Weights of a small GPT-style language model, trained from scratch on English Wikipedia: untied embeddings, 4209 steps.
Each number is 500 + 50 x the weight over its row's rms, rounded and kept within 0 to 999. Layers, rows and columns count from 0. Numbers have three digits each. The size before them is the row's rms in percent of the matrix's.

# o: layer 2 attention output (transposed), 192x192, rms 0.0835, rows 33-63, columns 0-191
# v: layer 2 attention value, 192x192, rms 0.092, rows 34-63, columns 0-191
# q: layer 2 attention query, 192x192, rms 0.112, rows 64-69, columns 0-191
# k: layer 2 attention key, 192x192, rms 0.113, rows 64-68, columns 0-191
o33 080:522438534526574525489400539462524457553479407526482540470440466482610551529495496457393526539513499489477493539512529518536470456471484454552490515476495535552585471516550472545526481515522496454447546519448416541562473502575500477465506488548571408433560473573570599604409516500531550630474528535552533484461514478511460468517508523464597551619499530460554539406440539451487574482535583434534518560539439510539492457489460502469464516557512476564507458425599460489487620620571445399484513492453485462466531406549547437508529454451550561554492469488628473485473420590509563468
v34 094:500463553487501576484527421489549488561409520540477550456588497472470501578516438515480469549548479463452569553444574431491529476538536507571516542547597513522478489423538469447577458536530499401557514497502451430595572507529500481523457487540510532505495422522522501540455545578509500387539580571535517423433443522596558398472588487435518539456527586465546470550443586554523457641466501610425453460415536472531564485512477454580556553540548495554557469448443549449481548460433552480527454463458430619457417478453464528528497514522552535473460555611457502467494481513475506536
o34 097:517441472492448519507568491443554482456561600581515553536452507417525449577445483472511516392480484455596523565517534538588465501458481561479535394516525555560460406500538470494451507548542534422500513487498517521575426521536515461520489580517547630490488444513499475519472544486519531515505555438379449481461598494498610459422428472526559576524548483498604534520544411463537532546561530497526546466554404395501484474465512517485571629494529592475483395473568425433534457450490511510474426500540431470391425485490428508512448516452545536493472471503508439428531517537535490418
v35 087:442554527540514637535501468429435547510543496555496544464421512574474577428459469449480542462524561505478464423488461416464567557613500513583430521485477395426460512518563504474416467542515423580468497479500526472515518549467406443432555456530497519491595455512458463429536543408490518500455614471441510534461483502551505462509488586516553529557503507566555449453511551438453584558497476514523512472557548477628535419552504510556473381448532557434578564510509395512492550441471438446464531466466556562495507532432534445459501502501560498490429414575595502544549494458544529512
o35 084:577499463460490577484506561585539443465432558561542477503542544589516535438520620519465423500502446542520452479507527461495370540437481437426509483455448499459513508478497527461523519439456550531469443534469543580483452526634423499454589526457499458549446513560547431478590519528547523536546556544480525463476497459405554464617538438513385539538464539598437406520508424415503588442542536534433448568513425470535501531557501474487512424535531464508585493530512459544460556467443480530446482502465514512503542397470469467486461543496434481471379460441546490596595529550502538459
v36 094:499475496554497523489380475461536495548545460502525559539564439466530534471538479503592447507525564494495600480552399472522493544431436502402450367495511552556414513401523577486509516518528480558523449463492513504517511481534516570441497476547409448491432418630496451484532557489545461539482459509536488525488530496533542489467500491498439516522455528529582583469411574532477609488539494489421470471548597453530456468521457520474425471510506627507461502496559436469427500391438427545572461467589355472488485517519464463479501555472603435573535474556416423483399508510519502535
o36 097:533504475633350538484535494455521500519507431508523519455466468413540507464531526477522458512513558601477482525575481450597474533336509395471561503564443500534543455525484439529528510434479609532526554405543499552514470425466549467617502564488472432429534473427509565488470549497514548473464504528544472529468484438518545462439484453526435599496523554465471532502395516541480525465530504463512601506476462515495527537517425480554504450446456526593538541404485569538591487573533604515499491432577553503515557526524447505467597444574470408437526543497597497549496509542531448489
v37 088:512499405416496516493454481470550512566540528562439464508531544552491494457544615438574534488537446482471637516492584502421462495563434446485534497498437443553405469491541481417490513495565635469452498427490524452521561553520564537516435428551476539530604485453563527426531602606503603406497601479519461542519527443548458536424514457502528519505528487553507525508466541561516563517454468486537391484507457475492576460537431524531473426456446467463538533509477562495428517488560605508403443477466517535421518530489524506465410468453516504488460559580582512550550484428562469563
o37 092:578447547437504460486454527580509547497503480495482519453528477441490547502578500409540473437458547499444519437471500507488402481461441491507510534451478397519515334466497487422405488518523559534518498472465447563513449536476459569409535524554533550510474446412515533598552449481471566549535526493540551583531532493544419514526440531417484482580497605443466569511489524525456455520433526481578549587474490460508460621533521465407513488524515524489614468562513421539460466568532521504498436527553470443518319545413470586449534485474547456476481451477542406437533502570526457506
v38 087:563495442473458456592511517423540506421519618422576491567506476501467601465502585433491502516549521467460502450565464546474466546528517458465505464498531475534446576486571554500448410547518481481478527519539402549444586435545389485420519399500523449442489514622474515484621471523539560617609491622575486476464520407466477463444478483532494473510505520557519635448522429522415545479449531448496496523488535501551506551446472543475531453451474547493468452438534476420569411483440460549468601491487520525591482477547495471502436551538524527478560510505501493493536536563543523417
o38 086:532432569500551495420479532537529472569426509561401477583521461550416517530446529571527499499486529383436541500611503529551391474454550449511601461535537474551467446529473505478489582488524515519569523578478491467484521579567441477571544514469464472532469453536465429461558484616535431509422531537476460435504468441439501461513506483417472443450534499497438522430558572499581468520522482474489622526463470533524432485497535453507515407532499430425441625509450623567507531560583548562516446476399411522540511581521416476547524515499477502437461479456549513548453527492428464488
v39 087:521514564473500496607517499497487539457435546471514471581542510520487598474542427454445589496580447428496411510450485533497665461531533586458600525514472430504501497538515483520489453473441503441490423458451477459504548537479461477469531538555512545486445511512488501519501565519495647562467430552464450483481554408529469578629485477486529474563482501602416397445598409487460517590521422476544504473470503478461547498539569540398505480434465536529477628526511427460449504507493542391492512552527516541446446524481552550568501548468547558512506535522589396463557508478515499523
o39 088:459524497468533484461554565517566487483435502462417410549457488529445497475378569472412444523482532464488462483518507465450567522535545481517464491509577572477483487417476479640503506483418579447474465506435466492509414505520503565473522520529550578558475502409436461514543538507461472473507545506438447488430531567568483468534458504551467512466480454517534485538526459450508496561354477527479552538453391549500468594501549416536581451514462547540591484606507484524593612512569538507601472492563522503596450533533486486500437571543445508526510512470444553562426485575638488600
v40 087:468462548480525489515489501441521469530495559488553517452428485530517497501424544482478590512599523454548529503506441525393498488487507516467494503503584536504504434500516460502524500476562476609565524504460405521506510450536506401477579502490447529528489388461573455553499470537504437378470599498505441507442543459687529495494521442527503498493494389480486472499479593541410478467522570559450362593489502517606530450496493484646490512415475526481532501481485498575452542482455521481459487442470417479497496505475485503419493539453456580539551556507538554544411481414551646554
o40 086:389508612485427541488549435468525480506477459500394440430434537463569464486418520528517528441513487517549421380559520539467447485445509489509541475457507497444392368557465517452470470404620534526429457530530530446518483532441473516567418465528533555603439398540419449530493467476436449467468433527546422586498493479567455511463527488503551599522508484567507491588457455451534587421471527465444533510577477445517556526510442492429490540538467453481570497509577414528511523444556521446480468463429458477521476412462475525496529449529457450497528438559456423485528544446435502550
v41 092:513519444432449465425416586460521506449448476547535505476458543514478447507504570446582487560520411453459526439460411580522574530465484509504535513400487396530564531530493515520468531523563558617524555534513515534486500519474562512513484555421546524486623606445544522478447456586414552546450485456509572528434536484464438636358565562449570409486513413552488550459483459505522535519481554521536429441481517529511635496502439501434517545491534431454565457542489434388557500523478483489536559542517587499597540537522440489484526463497494487459554454485478492447547520481475550488
o41 096:540481500452601461553529422475486558497449555478513477499514466502433614548509474578460554427389357513529502528516425526555409556490465609452453462559499517481506506483516518494547408521506498488523443527507500413478523499455495482527489510556497419501544535540521591545440440491448558590584457454539491510550395534490458434440471508560505424425448489430586535481541506621461463490388491519462542634507478511507434519508485474472508502542465571493587503455424546512492549434537566488443479596518502490477449487495499516596430420667466496473491474530499507571509465470445540460
v42 088:527433508578447531485496460456463438479473532478495450494483455482499467434557489583463528518454565500564415587552423495422425552510386557512524473494517522493471501510304411525594438515491491484488416438507472409474576449560453530549535410415467528472452469464485516511516521460432498411559494424504547541474520479560402505446468571537435602490545452405517527467541489451470438463591448549413555450518446563491531516497475532606449556504528461530550582453644435552484502556536467521529428531426498447426535534545493464504514472512462463498475455517515486546542519463456484535
o42 101:581522438457449521512481515351535499525499494540451439533574492549455578470547562558538476543461461505549540430504542447488438531530492504452486542491467465464527347433608488539416469508575574516417524546595494558485493507414471571490368440514491492447514520461483457534516521483500399498466551447482477430511519459468555488485461591473499554429497530492524581468496481464544549378543492496584464553411412500507538516424563575513469531481486542522466517436563456542552439521526425480475485489523470502419559551446510480458535475465444532504522605482454573618418421431471523587
v43 096:510630544457458472535528541501473483451449553466527551512516601490476408524524528520482509572465477420393595543417552490521530517544602529545548519441410462439593521432500509457480471485545567433546508560504542433463440504530480553558509497440513596466534568536471407548528531511453626541514448556492487540471488580406443491512512417505501447459508489515456465545580451441549557532431430364535457481498545531472528576496445563416489492465511471418523576578492555531546479452460517560538474500414544526553498533440493583465492479540498543387509508402525506449565575485557525470
o43 093:571505479503595445505428473438473459460535569489423562555515568418475507499484575550422518407490425491414532526519480491562545498508391499532495562457532455478575456501461605492586559538423551513461583474533559486553435607427558507478596386508506506555480550481533458488512434516579504496389505480475447462518558617468481463487517513590522432520507464478534489480582429523514402490422461630464491489521589519453475491503460505487454556585418442539500553466562486513506544506542440464502515586511480521525524524480477439577432491534585484581485469494515453565449594569529475518
v44 095:500507515530440502479518468549441396496383565483469513529516576478450462550551525606570504437557576545435479518552579502607536520525531410516554478479522624456417489476467579416564382442438486498477469562496534435622548432468478567481560526411465531487495511539468509410445507472518386430459436474535517458442502576420548427537489418569484480445526446418481611509530518404594553546542469477491537419432551498498493448497429497571502449469509516482485513552571455468508458531531553474513503483533432500469551481509500592555430436469490507460518478461466527481551504529481479437
o44 093:560383513605507482507531435473510576492493582602551562488504461505556487512517417511483524489564507543500567556520499445516651540530521564436487488467556545541556404464529518454543483528454542512493533480504524510489479434536504527515439513639475501472487509458368548453488474407476422504525420650502506465562413633528507479552512552528465493523471462554449532523453476470469394442488481401513450584512432497535553537504527469563523492512520506480431548417486472482461499449555397543491503463496417457539519539490494355473457484545546438453487556499522453519612517513482442439
v45 096:511417426494524563439485475491504465550409456437531529434481490447460514510505498543456554463453530472471453441535505539504467490520390393523415507552503500466541482570420576568530471448598559450464438596515496531516392521509512559496559472517478574519473453503616487515512521440578482442516446525472509634545484491531546473448595519512478555512507468517525562479548581436468508496514507499488475542494484543475440410457425475510500518511630525581445500564455612564458548567573524549509398398408492555598461415526534449483528433484462529526488516397575552528418464515494528555
o45 102:518578489503466561510598525444574504523533500431440476531546481501478573444433573470479629464515530504578478444565519411537487498500549568483500474519490456587486499499477581478543496533579593521444471481509481470562471607498496570632515480523441500514480479545465521501533568539577475534560472465568500499522477469498492508505454426498444492519539561588458554496408533530519522560512539506510578457504584572510459548411501499506426408485564441530491400504474438470408473475564340367520526497491489492548513459489360477448515593525472539487596496535457539439450502516460561404
v46 086:476524500567546439545530524462432551558477411650503473547439502501521432546434461416496430525531486443487496494494441459507400531512527550442633423500450469591482464570507406468477529490367447537442520456535573483466585469411545472498505480622457447525506438502474460485492511477486526477523494507482561462461431530567544619534516550538505547491546449522623399398542437481493566534437460508516504548458541502475518394575553509450507528477469459495522527473417505540516574525476628447502469535514415488559438537504591455501520432543541529493498512488559559535500507454419486499
o46 095:545569597449564508510524428523501507472477491488514387489503528493541510487478559492527560560468496529481412580474420491554421484559446524469471509486511417531500532538397437562495416549529511423511458547369482476495440499444569472487593526509411528545535480472464517455555539511441474439535426432365492491485474500537523490516578529481540509575458640501516526541492468439530496489597530485506516497504482546450470481676433487460512497413537507427510469456626526450469545549459548509597487483481502569616503468546575520553544516464506474560400535477474480514560534540544383526
v47 095:511527346434529526464460454443536551437560443564415476514434518462521450432419579418521510568358447505449499500480530579539513489485539535497493517550537428523487461416487505530497488523488604527501585472514445561477558568527484550482507568503537583515478531529559607485467554579526514558455460539413532428471521407472535484488485526545589452606579532531487475497533410510526569484535540493534419487560486541481504449486503427510400472476504520512519534527491510567597499517511553541537444551542415539546460586396508520508517472536498543411522447468500383470474613554545585490
o47 093:441530491459412450411518430528385460408458539508403452512533529479470428420427478530485530578509560565447571534549549531397423502412426553565467566504484484363474563491466506520527531611487541520498541439474555520469488520482541481490564563598506454435481486516538545551475468456566546516585467535502416439508485423499508417443509494501554462421449471557557430577550588567436572492432499528507532498478602494509553524593494513539433473499455512440461471431580481470484532551471449443579434512547425520521436519530557460539492489600520471484442443501453438556518496518519510452
v48 096:435559422506502464436423477582410564606484441455486538457382564488545512448494553473463577469449471555540479508409507509516608382514490473495473523502490499477467491559452412581566450419578457519551478457454513440429554555493471425533526477489534543503490531462542607447411514576425491468524536480404516524536479425595380507473432500503509500484547489516431450447500420471450475462492498596516508483499420535588480499513533470359456513442516586516546476480479502513434444506491490507470543455472428426574508483421441499496490539533480606555511432540478502532496487544444594455
o48 093:427524425438480469503481577492501499448415474460453477485542486532483511379585465469419520503500494503510480491478538518495463477556429551520477401505489495472362557565489547558492513448479522589531532566544534480551458530463553397595462398578616550479493474490574413465548532479401396523535472557474564593513478517478420452442493538504556558379489484514560474516465531514449526424473485488535535474510579495577482611537542473443548498488532548510471416540505518464491456473472369524467600575420583486533439539503484509535501432538582477542423487466535520466521440492452478581
v49 087:529442546527533434420497504554480491486465515494541525555547397538501521457468450490456468595469526497467473429474566419556453473491553533429441503526493477529546538462449487510605528436484597472479551422412494511595460561438428519430469545510507550507417411378587506524426519526479518406464499513455446483492506479580424440467507483532530459456543439505452539470545440385535421502482597492532516498395499555438581446483397484599480475444517463569461443532496538539554536448441518556495537493429484410524522517564573506489426503445444466561502530486469538450541453622598543527
o49 089:360532506452422470492491518543397486446438602542439482471495525499518548510462446546551536475445573480436493625523517471481609536521481436513520511537569475570428457546503490492573441510576476524547463454522577380481570482478507590410521492531425508540447563498404497534533484486534492561464607417501505537472539524540544541495418512489481507541483566492487397497460464471448546412436472526565563545544561524519421562541465501491445403500592566482560410501416472514462480455481494446404541407507540592459455479486471401464546518502510493516483437479503483471453407460488494577
v50 093:497551539554551517512481560501475530476420574443559584453537449481404541476503449499533468492496527484548548435557530513573487497534480538499487496482582569442570603419435473520589510529532436501512467595489441499526497480554537600488529560561545537504388386510525394551479487513555460440482583566496450511565443521451554422542569548440479451430582470494594518541562501509541503502484525570480542540498575527583459447496439459563458457485588493610509529549477504485526541505388494539553505572483515511476505529472539460608443442519554507522539565493398509394414548413524442454
o50 094:383535486576482536494581406445459454618569537387481526442469525552468512583512502496516457499462575460520459575519537426601434536533533577544569479484538489507575425449468486510512483563500576519501475416450531495510486460508485430489514532421428581448407449523493508525559452433489496545403496572482487520524557477477603461442465532541566516380490544600495512434483472515471527477630453469550481484628475461588504516429503473498514571493543547508584521505501435503475489507448429435544547523511535479474562452423423471571478527498467576489564407508539474506471565546504554444
v51 093:504492579464542475543542519507501510523482552565542432488523389543491540510538504560409502487550565439563417461521564439511388496458464487383490435482550651589546522419542447491533488454470480473509515440505415542451558503523573482482571444503502520546421504607479545501596502515529502357547517447544446484515498523564546461601527550555496458439536555499509415532516437482508502494530489551530531547529507477423513525515515464520444470540444519578515535356415492533541527470399557491555425503496514525426553407454513478563428490507527486491497531472472585395531559499550405458
o51 098:440507554519557612520535511567474545538432472418475432461418458548439459514594562517449518546580565394476528627537562558460509552497434496382542506470485489434520568530477423489474467540485446471517495497516571521474441417444451436550611445534513532493476398439431505507449482532481501485519568492483503465514481478602580560544486507481470625525490470548491525448599463469547501498620485562502531504568454488581508454575535521484569559500477515496481466481504526506502544558567605477535580503527465449517496501465466518439568509493518518528610585449559468494461498408564399432
v52 097:453552493402436442383466522536520464520423549517524479484460501496476499490511578492556552550417527378430543418369509500402535437481569579520507480449474420488551442562482553511512524478556548585547523499577475467529464510512445431509518481472469568524510574458454411490485460557410491431465424535471516515521510514612458442462519445467591455511460394475570486505454454533492530488457556473543478477445543518514530533571422472405514478536590524555489426523427507472566444512509536574441533487455485466471456495500539522483459463560570473550578491442657463541553461583527577467
o52 093:461502488551448550454463530564566557470469614566544423472458572486448577529501521473508545496441486474431596486483521524565460533432471557566504504474498467446459512507505490499487590497513446626462482527456532484408476503536500593540503413528478574601501543568539477464481508514423512500502502398449590585480541431527447512500540529493570504503547520533463498436443507599529458585449446525451501405421459584459503475505426520416557474491470456441647402441524512480448460431571477515496472590495579408435498567534547406482428459540517486608526457526451484474542484455456473490
v53 093:569469569455489557460515531512489431414478466488449486518511469564544456503348595537566504547480530541485439576559460469498421484479370448575492454597470616522485534511558540408538478516547428451487499535447548468561528480467492447476435500500534452450486415376500501564575345513520517468526486516511438542535442520545489492550495458489504495504479422509483418479566415454511448458571475519480556469466512514475516511499404582550483593500409516479349580486454468464422502464540474475519502552551558512455486466489432502574508491520569408585472533597494508517540478468497482456
o53 097:461425536408456523538513520467490539506478477476526514532579425425525494545486390485513572567499497605486553431467482396457456529440543540523482570492515555493532506526531590498449486553514440485571426482528511499389545471461533480473508474453545469508445467586485487472519556517494473534555661579455542503444514520478506473585527573534496475604449537517400545478426474394489449485564502448417445486507553475577467518600476543592525532595529521459510443554534531529600561395617545506422498459564522570476495495509479498557493471458535575530477560595513489457457521519445547595
v54 092:540478449504499538545507557468551423497629439463461391486517481536473508455481493553490545392530545550500551561600433503493574466482456503479506502526494505499492511479475550471490543508522479438430443484498557553455432538531603439502473486496502508539526527416479464482513603458504422384439511357403561478583521520513612585583517476482528537532473584544465355561510560457462422510532424531430428453548395464437535524529526485497463473443488434482429506498551494455487478502474480392486460538547599531465492442482445449523537510465471488567411562438543604535540542488473464523
o54 091:488460512472565526529552535485527416488546565465526531498449477562595493564543515550536532570453479495489483543557533417428503529621505487493457578529505603519529440488522379490551552515433532523470511486552456514497440521514603546555363481537530451526487462425516464565512475471563542506503465510538515553489493494463506533575562536467428512524422554468474503542541506525464548519465516486449493429517525559527537542361540537513435526522587505461429522469486359498497530529559458579381535449573462476441473473490450649387418436476574433555493487514527563430469587560468494567
v55 093:553501439523517497488509525483620572502459442465541461490512530450518466479435583466495525419362462492478497436509510559527528476431369487501479475613466365522536539553494605555469584497556594492562531439448469590553516498516600471479496577454463428459447507404528470538519562545541485539543590511413488530505561525472517450576514525571478504478456563498484483491494498550542467545466505517461473498503370533471491511445554489554544575520505472525448522589523521363566461541474578571514532555617545520574462538479515511553496535460560557475505588543547466503523499576585520468
o55 098:471446446545510427510492428532479485432469517427526541568525455489431411472474499484526610536502488480456531382522449427525486460538564473463480539516523502518440522472543558514556488534500450475544465497514524558517508521452470544545306595531432557489566483530462507515460408474514555488529551608560530464482518423467413481529477535476613521476401489538464489436498487590503536568379479600508500407462532587559494442569451561498535518515549491363510480485518526526556517457470519530525585484505446571442412451424441557502523561419511511524513451387518569543556487488538519521
v56 088:527522500553568479516493506576494539500522426512543444600529501503544466541458553466415487545486524527527433486556486479546437472464450549385439493482479383451553627491487509565518521480545501527509501547472504547508498467560516506516556484536515464486400536357497461526495487414491537575532526542431446365565409452515545513492427492478471454388540521618484425511437433444443479507535560513582528501537560514418595555495565525505404613513474472510494471452592415498468444507348587404469550567538469468443520513506480494485465472472487466444526536508411479487468493540493519502
o56 085:474525433466552498478492495526475432532459415476478440473510387513506521400578429606511482545518599489413545567488403452522551605529498554457506536620553597385492500531495511521510515551487404480465571480521553521510461421521434470597446553530488563512389558548486512501566534455504521508434507406442551487461495533482497531454538563513550481491526544463480431582561458510502434493471519610514482427473497426498435540422504569480533475515611532441554501518435525513539440511518504482520449444514495533618529420480507442612525408558524509515540498547592482508486494439470417514
v57 092:476540547457420487530476489518501580486413460503547588587519473501493547584472463505481451556546517536480585595537547400541430561495579504451524438571437523475459476479431483432508475571430461378483556517495635462463581508486466548496456466500530561444464564522487477463504526487508503525509496556518448478471510552431517537464416585592514440553566535509493538537464380505541502583547475395456455454449514488521487478471459551531479515496527536456549507488590438427536536629553619481509496539437590543443477500534512507440404497549567520446518574466436381515440554482461474461
o57 101:530517548523518532459401477480434496473481490492545508532512455488480510492502518530422420539462483456496423483444505487475484435549538497489478478576562471590564445359469382467432417571490540538483473375486564436563402462593519421459509478446597441498512474429475499605597497556562473417489538485510526440488497528458419505470555483531524448542556540530603456520520496464518490538494441492621443510432494453494533504431365548557459567501501502518485420494493545499506569394583424529449547550487465533484569558549518451485468536411469425421491480533479418448556509500498433493
v58 081:480526490472458570416512501562574469499355505525624446438506526535417568446528527463560443494476498542611583491474517509514514507525500495530454558463513543469472470481548513469386465524590471443532440603537415480513519481574407461529564566516454516462435469486583543487555488495500517467463440475475493476468563436506456496505496513423504457522440525469494528474530489478547362528418475630568473461428524527557501478467605404502497428467524469533373472523467512435440533565512540493537518550536558502575573531473539441513569552563483621476503457464513508485455479428624462486
o58 081:440446437414535523502568498532514499543473477581525586547494387500506472481524488487617470417522421499542525401549490453516518514520587578632436500453524491436476522459387315440572565482458484530506404487501587519505554499480483453471455549560468494550536457464470454461498449525484544464459475473498587466420537504499517440512445477416493502422554388536433470473440460509436549485582487524491575509504506507431514551476462508427464507570530605513493534499535508532537644537528418497529552519515479507602527566509467491495483458384499553463527528557532509542522557460486547530
v59 096:450520426530525548530553490468395475493468512537571526471522538484534470490477358399498467475500512504528437531465502534607599530562556485510582466446540426513605540493572465547475469584578435590440553529511418525414532481525367427537580534640595464554521422501431521471476416448517465554428492471503556442463494484417431523500443555487505451486576510490417525435543561488545541459501524455523513491579580503530508520488588487505521439549471523516455511505609445535442544491440520506471469543524494549532496622514558513531518439491564487513496463500445484429470556491481529589
o59 097:516554510529445501626450454443542515542460422499449447559506563504488470432532533522471421497586528605467444528527562512532555518535526511515509507402521527428548504498465564516424457532462454424539473480464466411431443498552437587597531498497518555479510518477524607472535498559484540576497452529485485474435397532443488451436401555504462485400577561478541490566539489468476547472473497607417447496556553500477564522495525501384492488499538580512434528485532469504331531455406502531446486410517569577475609509512562426538498493531479559523526503534540508540587587477499471546
v60 091:419527441465450456448536442560463480506549563460453521487507550454511427496454569547513581545451514511470497560438445532444515386457498446482484440417516487411558377544488499565538578574527515470497556465485480410514461513482513455529467480463427571556530565493492463482483632483493491477566452590539427581531515490590488464507497587463515498530556393573466480520492449574468452458545421448501493469561508471486506464597437488451497495512540524550493481567476560494607495524518483567418614435507462489429573511473398555460396462534502529540554489495567470495617463377503482504
o60 097:532566545444546521411452455540579574514519514602453382545494553494475512512532531530568442549401515488487479478505568448504538456434449540509510437490483439543509501518446511554509450481392525502481487513619441498507472544507481442516508516469402489463450515422605537517501470414544517481539442455592482510471512535533454521479564599477507552455461493534460452552466455510493538462390530501541467422538497437555440416472459532622516487450454472554532470587612505590484479508551408563498479588439511403400502494457508448474497505599568522528508445556503461437425402553422515445
v61 085:542406525474499573580482523464612508480453576488445471479441479566557448458461508533471492500506500416533486569483488571525387536486404560511430480542465469558451420626543460470449558468457480469561459354462530497511481514493619512486446502484560560418479489429495418448511488496503571459588472462522532534614545516340516516495531397422600472448450481489489458493532547524485513541499558400581479524563527487558506435494509473514547501502560529520537525539447574515434475529472457490460522490428520517540500476460445548447632514485511516473447513565530577450516546498580567526
o61 081:504501592471464556568496493519470578562516426554500530412537502470508508533427455533449614482489554562514536440476494449580585363510485492577505516451451494466522508539475502449513481509422446546539566506530528558466487567521547501465506558508462564491492489515566384557505526558542481588478608509463526407600455519483465527591535489537508528590436458493513554504458435509555622525431467493485522576503386598602491511524527503461491519521520516452514448486448443559506462525405547449565546593553440598494463592573527486525505483537539384556573437553486533480493453444545534466
v62 089:475391528469502524497567469445508467456502572466498614471412560400441462626564441529485477495489488548472578516428487530545471418439478492532518466475539519505520504488500524486571473410433571421501511580545439508507496452518525489514514530567539558436485489586472476536505432456584544570554472510595570532547493520447448403496545430528488507523488547396458580525515467505484473524518487529461455541438555559575489436416479434509399442488488460592457416470551596533496480483590533460528381485574592591531509601459467610533484508468492467508453475446531465493482556566485466562
o62 087:398509531466504466514569488578591483566488429516454540490591516429394547511513478507472530496538477554580529554501526536570551424439537446424470501496558616446488480533444555432440505515454528543501473607453482560502456466512568602497462477390473483433551527451569595524439538521520594477483533509488413454503507570547541505444455461519545500480474633478478542457469486580523517501539479423557503475591461490391534436564499500461534480445422522491396465527520436474463495434552372478476532478501415449443516532514525507512574526446476457446553468521484441542462571527528507374
v63 107:551409511439538494540541561442607491522541495514535456552594448509533505449461530540389456565557493522547497468537519517546430496544388507463363455528607532558555602494536471488429542589454425588492448425456500594551530414524558518468463485540499421456426432543486527508580537524493487475547559410509411475519525527486527492500521543541509519430501571541483490544425509596523524551463510542528547555441499458472419549470496465568458510577467394528525510475453464500515440497451417460504479543543511496475446476544467485504543563468532456506446602436417506489388611463569486542
o63 103:454460476525446499475473425431473490478459521495542490465451512553544521609488513541451445455492511516524488535441547492477538526531588424497526499464446538530497565554432474524496487516617470510498486478538483535488459534504436516564472578451616486393480466540535497486455428519560491531448522456478530556511455552501490441604526475363547451622448426459503458435549498494516511464527511572502543553598521473535532480411459598508467516533509557420476391473563482554550429542434622447522539539505540497519476488460449520504725524506440554493494561460542548501479587493458413417
q64 081:537497402513489480576550552537528424530496493530559528513471497500432530530489465555454520477496505510561492510611570490593447511522516445464607595447557493494456511470534513471484476434495501476527470519553466544554461543464492430537489458526550498479502538500403472523499636482552463455480523415465384601560479476461534536451512401475461529559507475514546590629393491496473453613456558505440558510500477564618541472534476510543577532481481537507520593460516463471511471486491547665427505483440424506573548410441470466413530433515512503445523487439424464510419534565534478424
k64 082:479578558538609445498430535472547447519440589540473419586416498564530421533538583441504452514577499459460578431549417519501396533511531524486499486570500490542524515571406433528449465491554488476465526491433511500545523485540361465515588537512491461460470535452521545542498518612466534554528529509468529417543458544511494466521531492494626474406502520568406494455538481516490529561441466509583468526550449568404555548581572476493461471458590428468585557479562502498488509570490521369563575457500438496451485483526508589512512450478476447526500495514576526515472460549403546482
q65 087:500471514501475514544508475492503537571472404471559563462456550536560553497510467471548483426658531458393540547438525436514450529548464450482516450514470519468452480424455586539541555522562412531404418505604546460509589477513475515447545483475479489400507458523577543555586483503467481526456501546486519534531441574521550464496436473504509528594538462631424471421517471516556509499554450434512535500531543530555490575506496476484432432456564529562493490466512498520564510607465482433502467512461539447417494486500549351429466569548568492601511479582466446471422475526467585405
k65 092:436457499415473601518425416501509484534607498448486529438560491493538515536571549523455541536453473563561469489576540478488532431551474506547420484434480433443467521478578561450447496508447615489503533412454518536540458531419557550469463461436527502575473473477422457436412554395511516508444545513492523529578514548550590545469572446552404438545409567467482443458458522505399553479524540480477495549492509463488485454475520543430602446614463475496466427483436485534521502396506463577457406544545539543528544612455454584471496416451448530473522459465516515445532471516475462562
q66 077:539526483572458482402437432400548559495536472513447512543476483479439497527494478494608558409506610519530569494402488487492435520397540345496522452580534535507540430446471503514552540543561497555545448486560494483465486491515461564457612480555458426434455442470476551483512495567452434536469539453537523485464522472516443391597443459519528513454557509468510520557487501506501489444475585441579487562392433505518499562534443471520511510432466545592445509541435642530514466487525521498518495496458486464408571512533521436460554554571564430548426568580472509504445433476537467450
k66 093:391461501467536525491583484463510435594549509453537468486481489494554499405566506425479480453512447474529486487481503483397541553631497564588497475428506430528457553469474570535520513468437524516494561489517569490464561476505602483564484414411575543576424518552509459528479602457540530506485492536500421518513465544498641551445503534492464463481445519516423451482557484447547542547605492537443481450430527493479525394485463518476594436541444476446475451420516393478413576482510548531504497526533570575525493502462587607490444529452530621447537526390506523503540492507497443538
q67 076:572524531639434458476533463436533570491523549488488398581448579519438563455444592474566417439518458418574494483395551515574489459395480422531577488535483435551539421523484415556480505490589589514437476438458487501406475455474566503483658503514458497430464422480473522466529581597440449493454514460526446486499488471558473471482458460462478557425460478489370486611473516552509502481534433473542463481416474474504534489428471456567504557498510417573496531538460559529402451477512489479504513499480531470510512522558507535532531481513536423507408545557508522467489493494575495488
k67 093:445498547480587573483460545436419427497495511517490508424519419487488438504547534439482527493556528508472569568509455425441521604538476461436471469532491519493456559469441460492527510427449550513479577500502557460380517497469540464580370431445505590531504496492598540598491489400492530579457499525524536488561502521584558446561527551442549456516472518556446478529608491505582430608519489492494488454503592581529503504529504554494593538555528566484496488480558492484583622458437639543518514494504515527470412483424493560526441548448504570470473450462514508601526483510514397518
q68 088:441365559474546524463490490499442501575516541548523565541521472492460426698391467448408531498453511520449519453475418453429593584559463590559397500468586485505459461561445494465499522506532473536506504519436476490422525465422517583495529555524548517582462436578546520473505439470519507509516505525495559444518487491440523454505450583527558501530485491451549515446545497587540378591473500534546561486533584509483494443492508557442519522534558598459563481534630427576536608540493448412486527487473446541539465524488498518513493487534555537502471535470425492467462438449543520523
k68 097:518524461591467389471430465580507516552529418636462536551499461530519525529516424549502531514576410519447488553487565483549450525510548400485547528518473456513531503581515490466523585566515469492548485523442551507542494570455417463478476387509528508427477523446493444476493543471465528478512471438459515522450512542427498516500553543501477518471541522489524473510456514538522441389358363456506493571543534487505375450582460405491448445456525396612539497441453553556521382490576505463478484557476486500470437467579475515534361460465523493518444534494535515482489500597455427518
q69 082:434419553548529481503521489520412529640495462518440554512556547499449531538478507459541522454492472466527515455471544488507500487486429429545378434535506528508433423546505502537469545534571375581457480529512521485450463502449531589498570535517469502452507485589478575573486539452447436446470482475515543413548393483482410462561470475489578537501503551469482486480461524538534517486592365497559546559466490481449430509436576490511430430556544471548485494540455396559482485587487446468493501530476448544456464472592569567531486432526483548469371560488398459496486506441557574379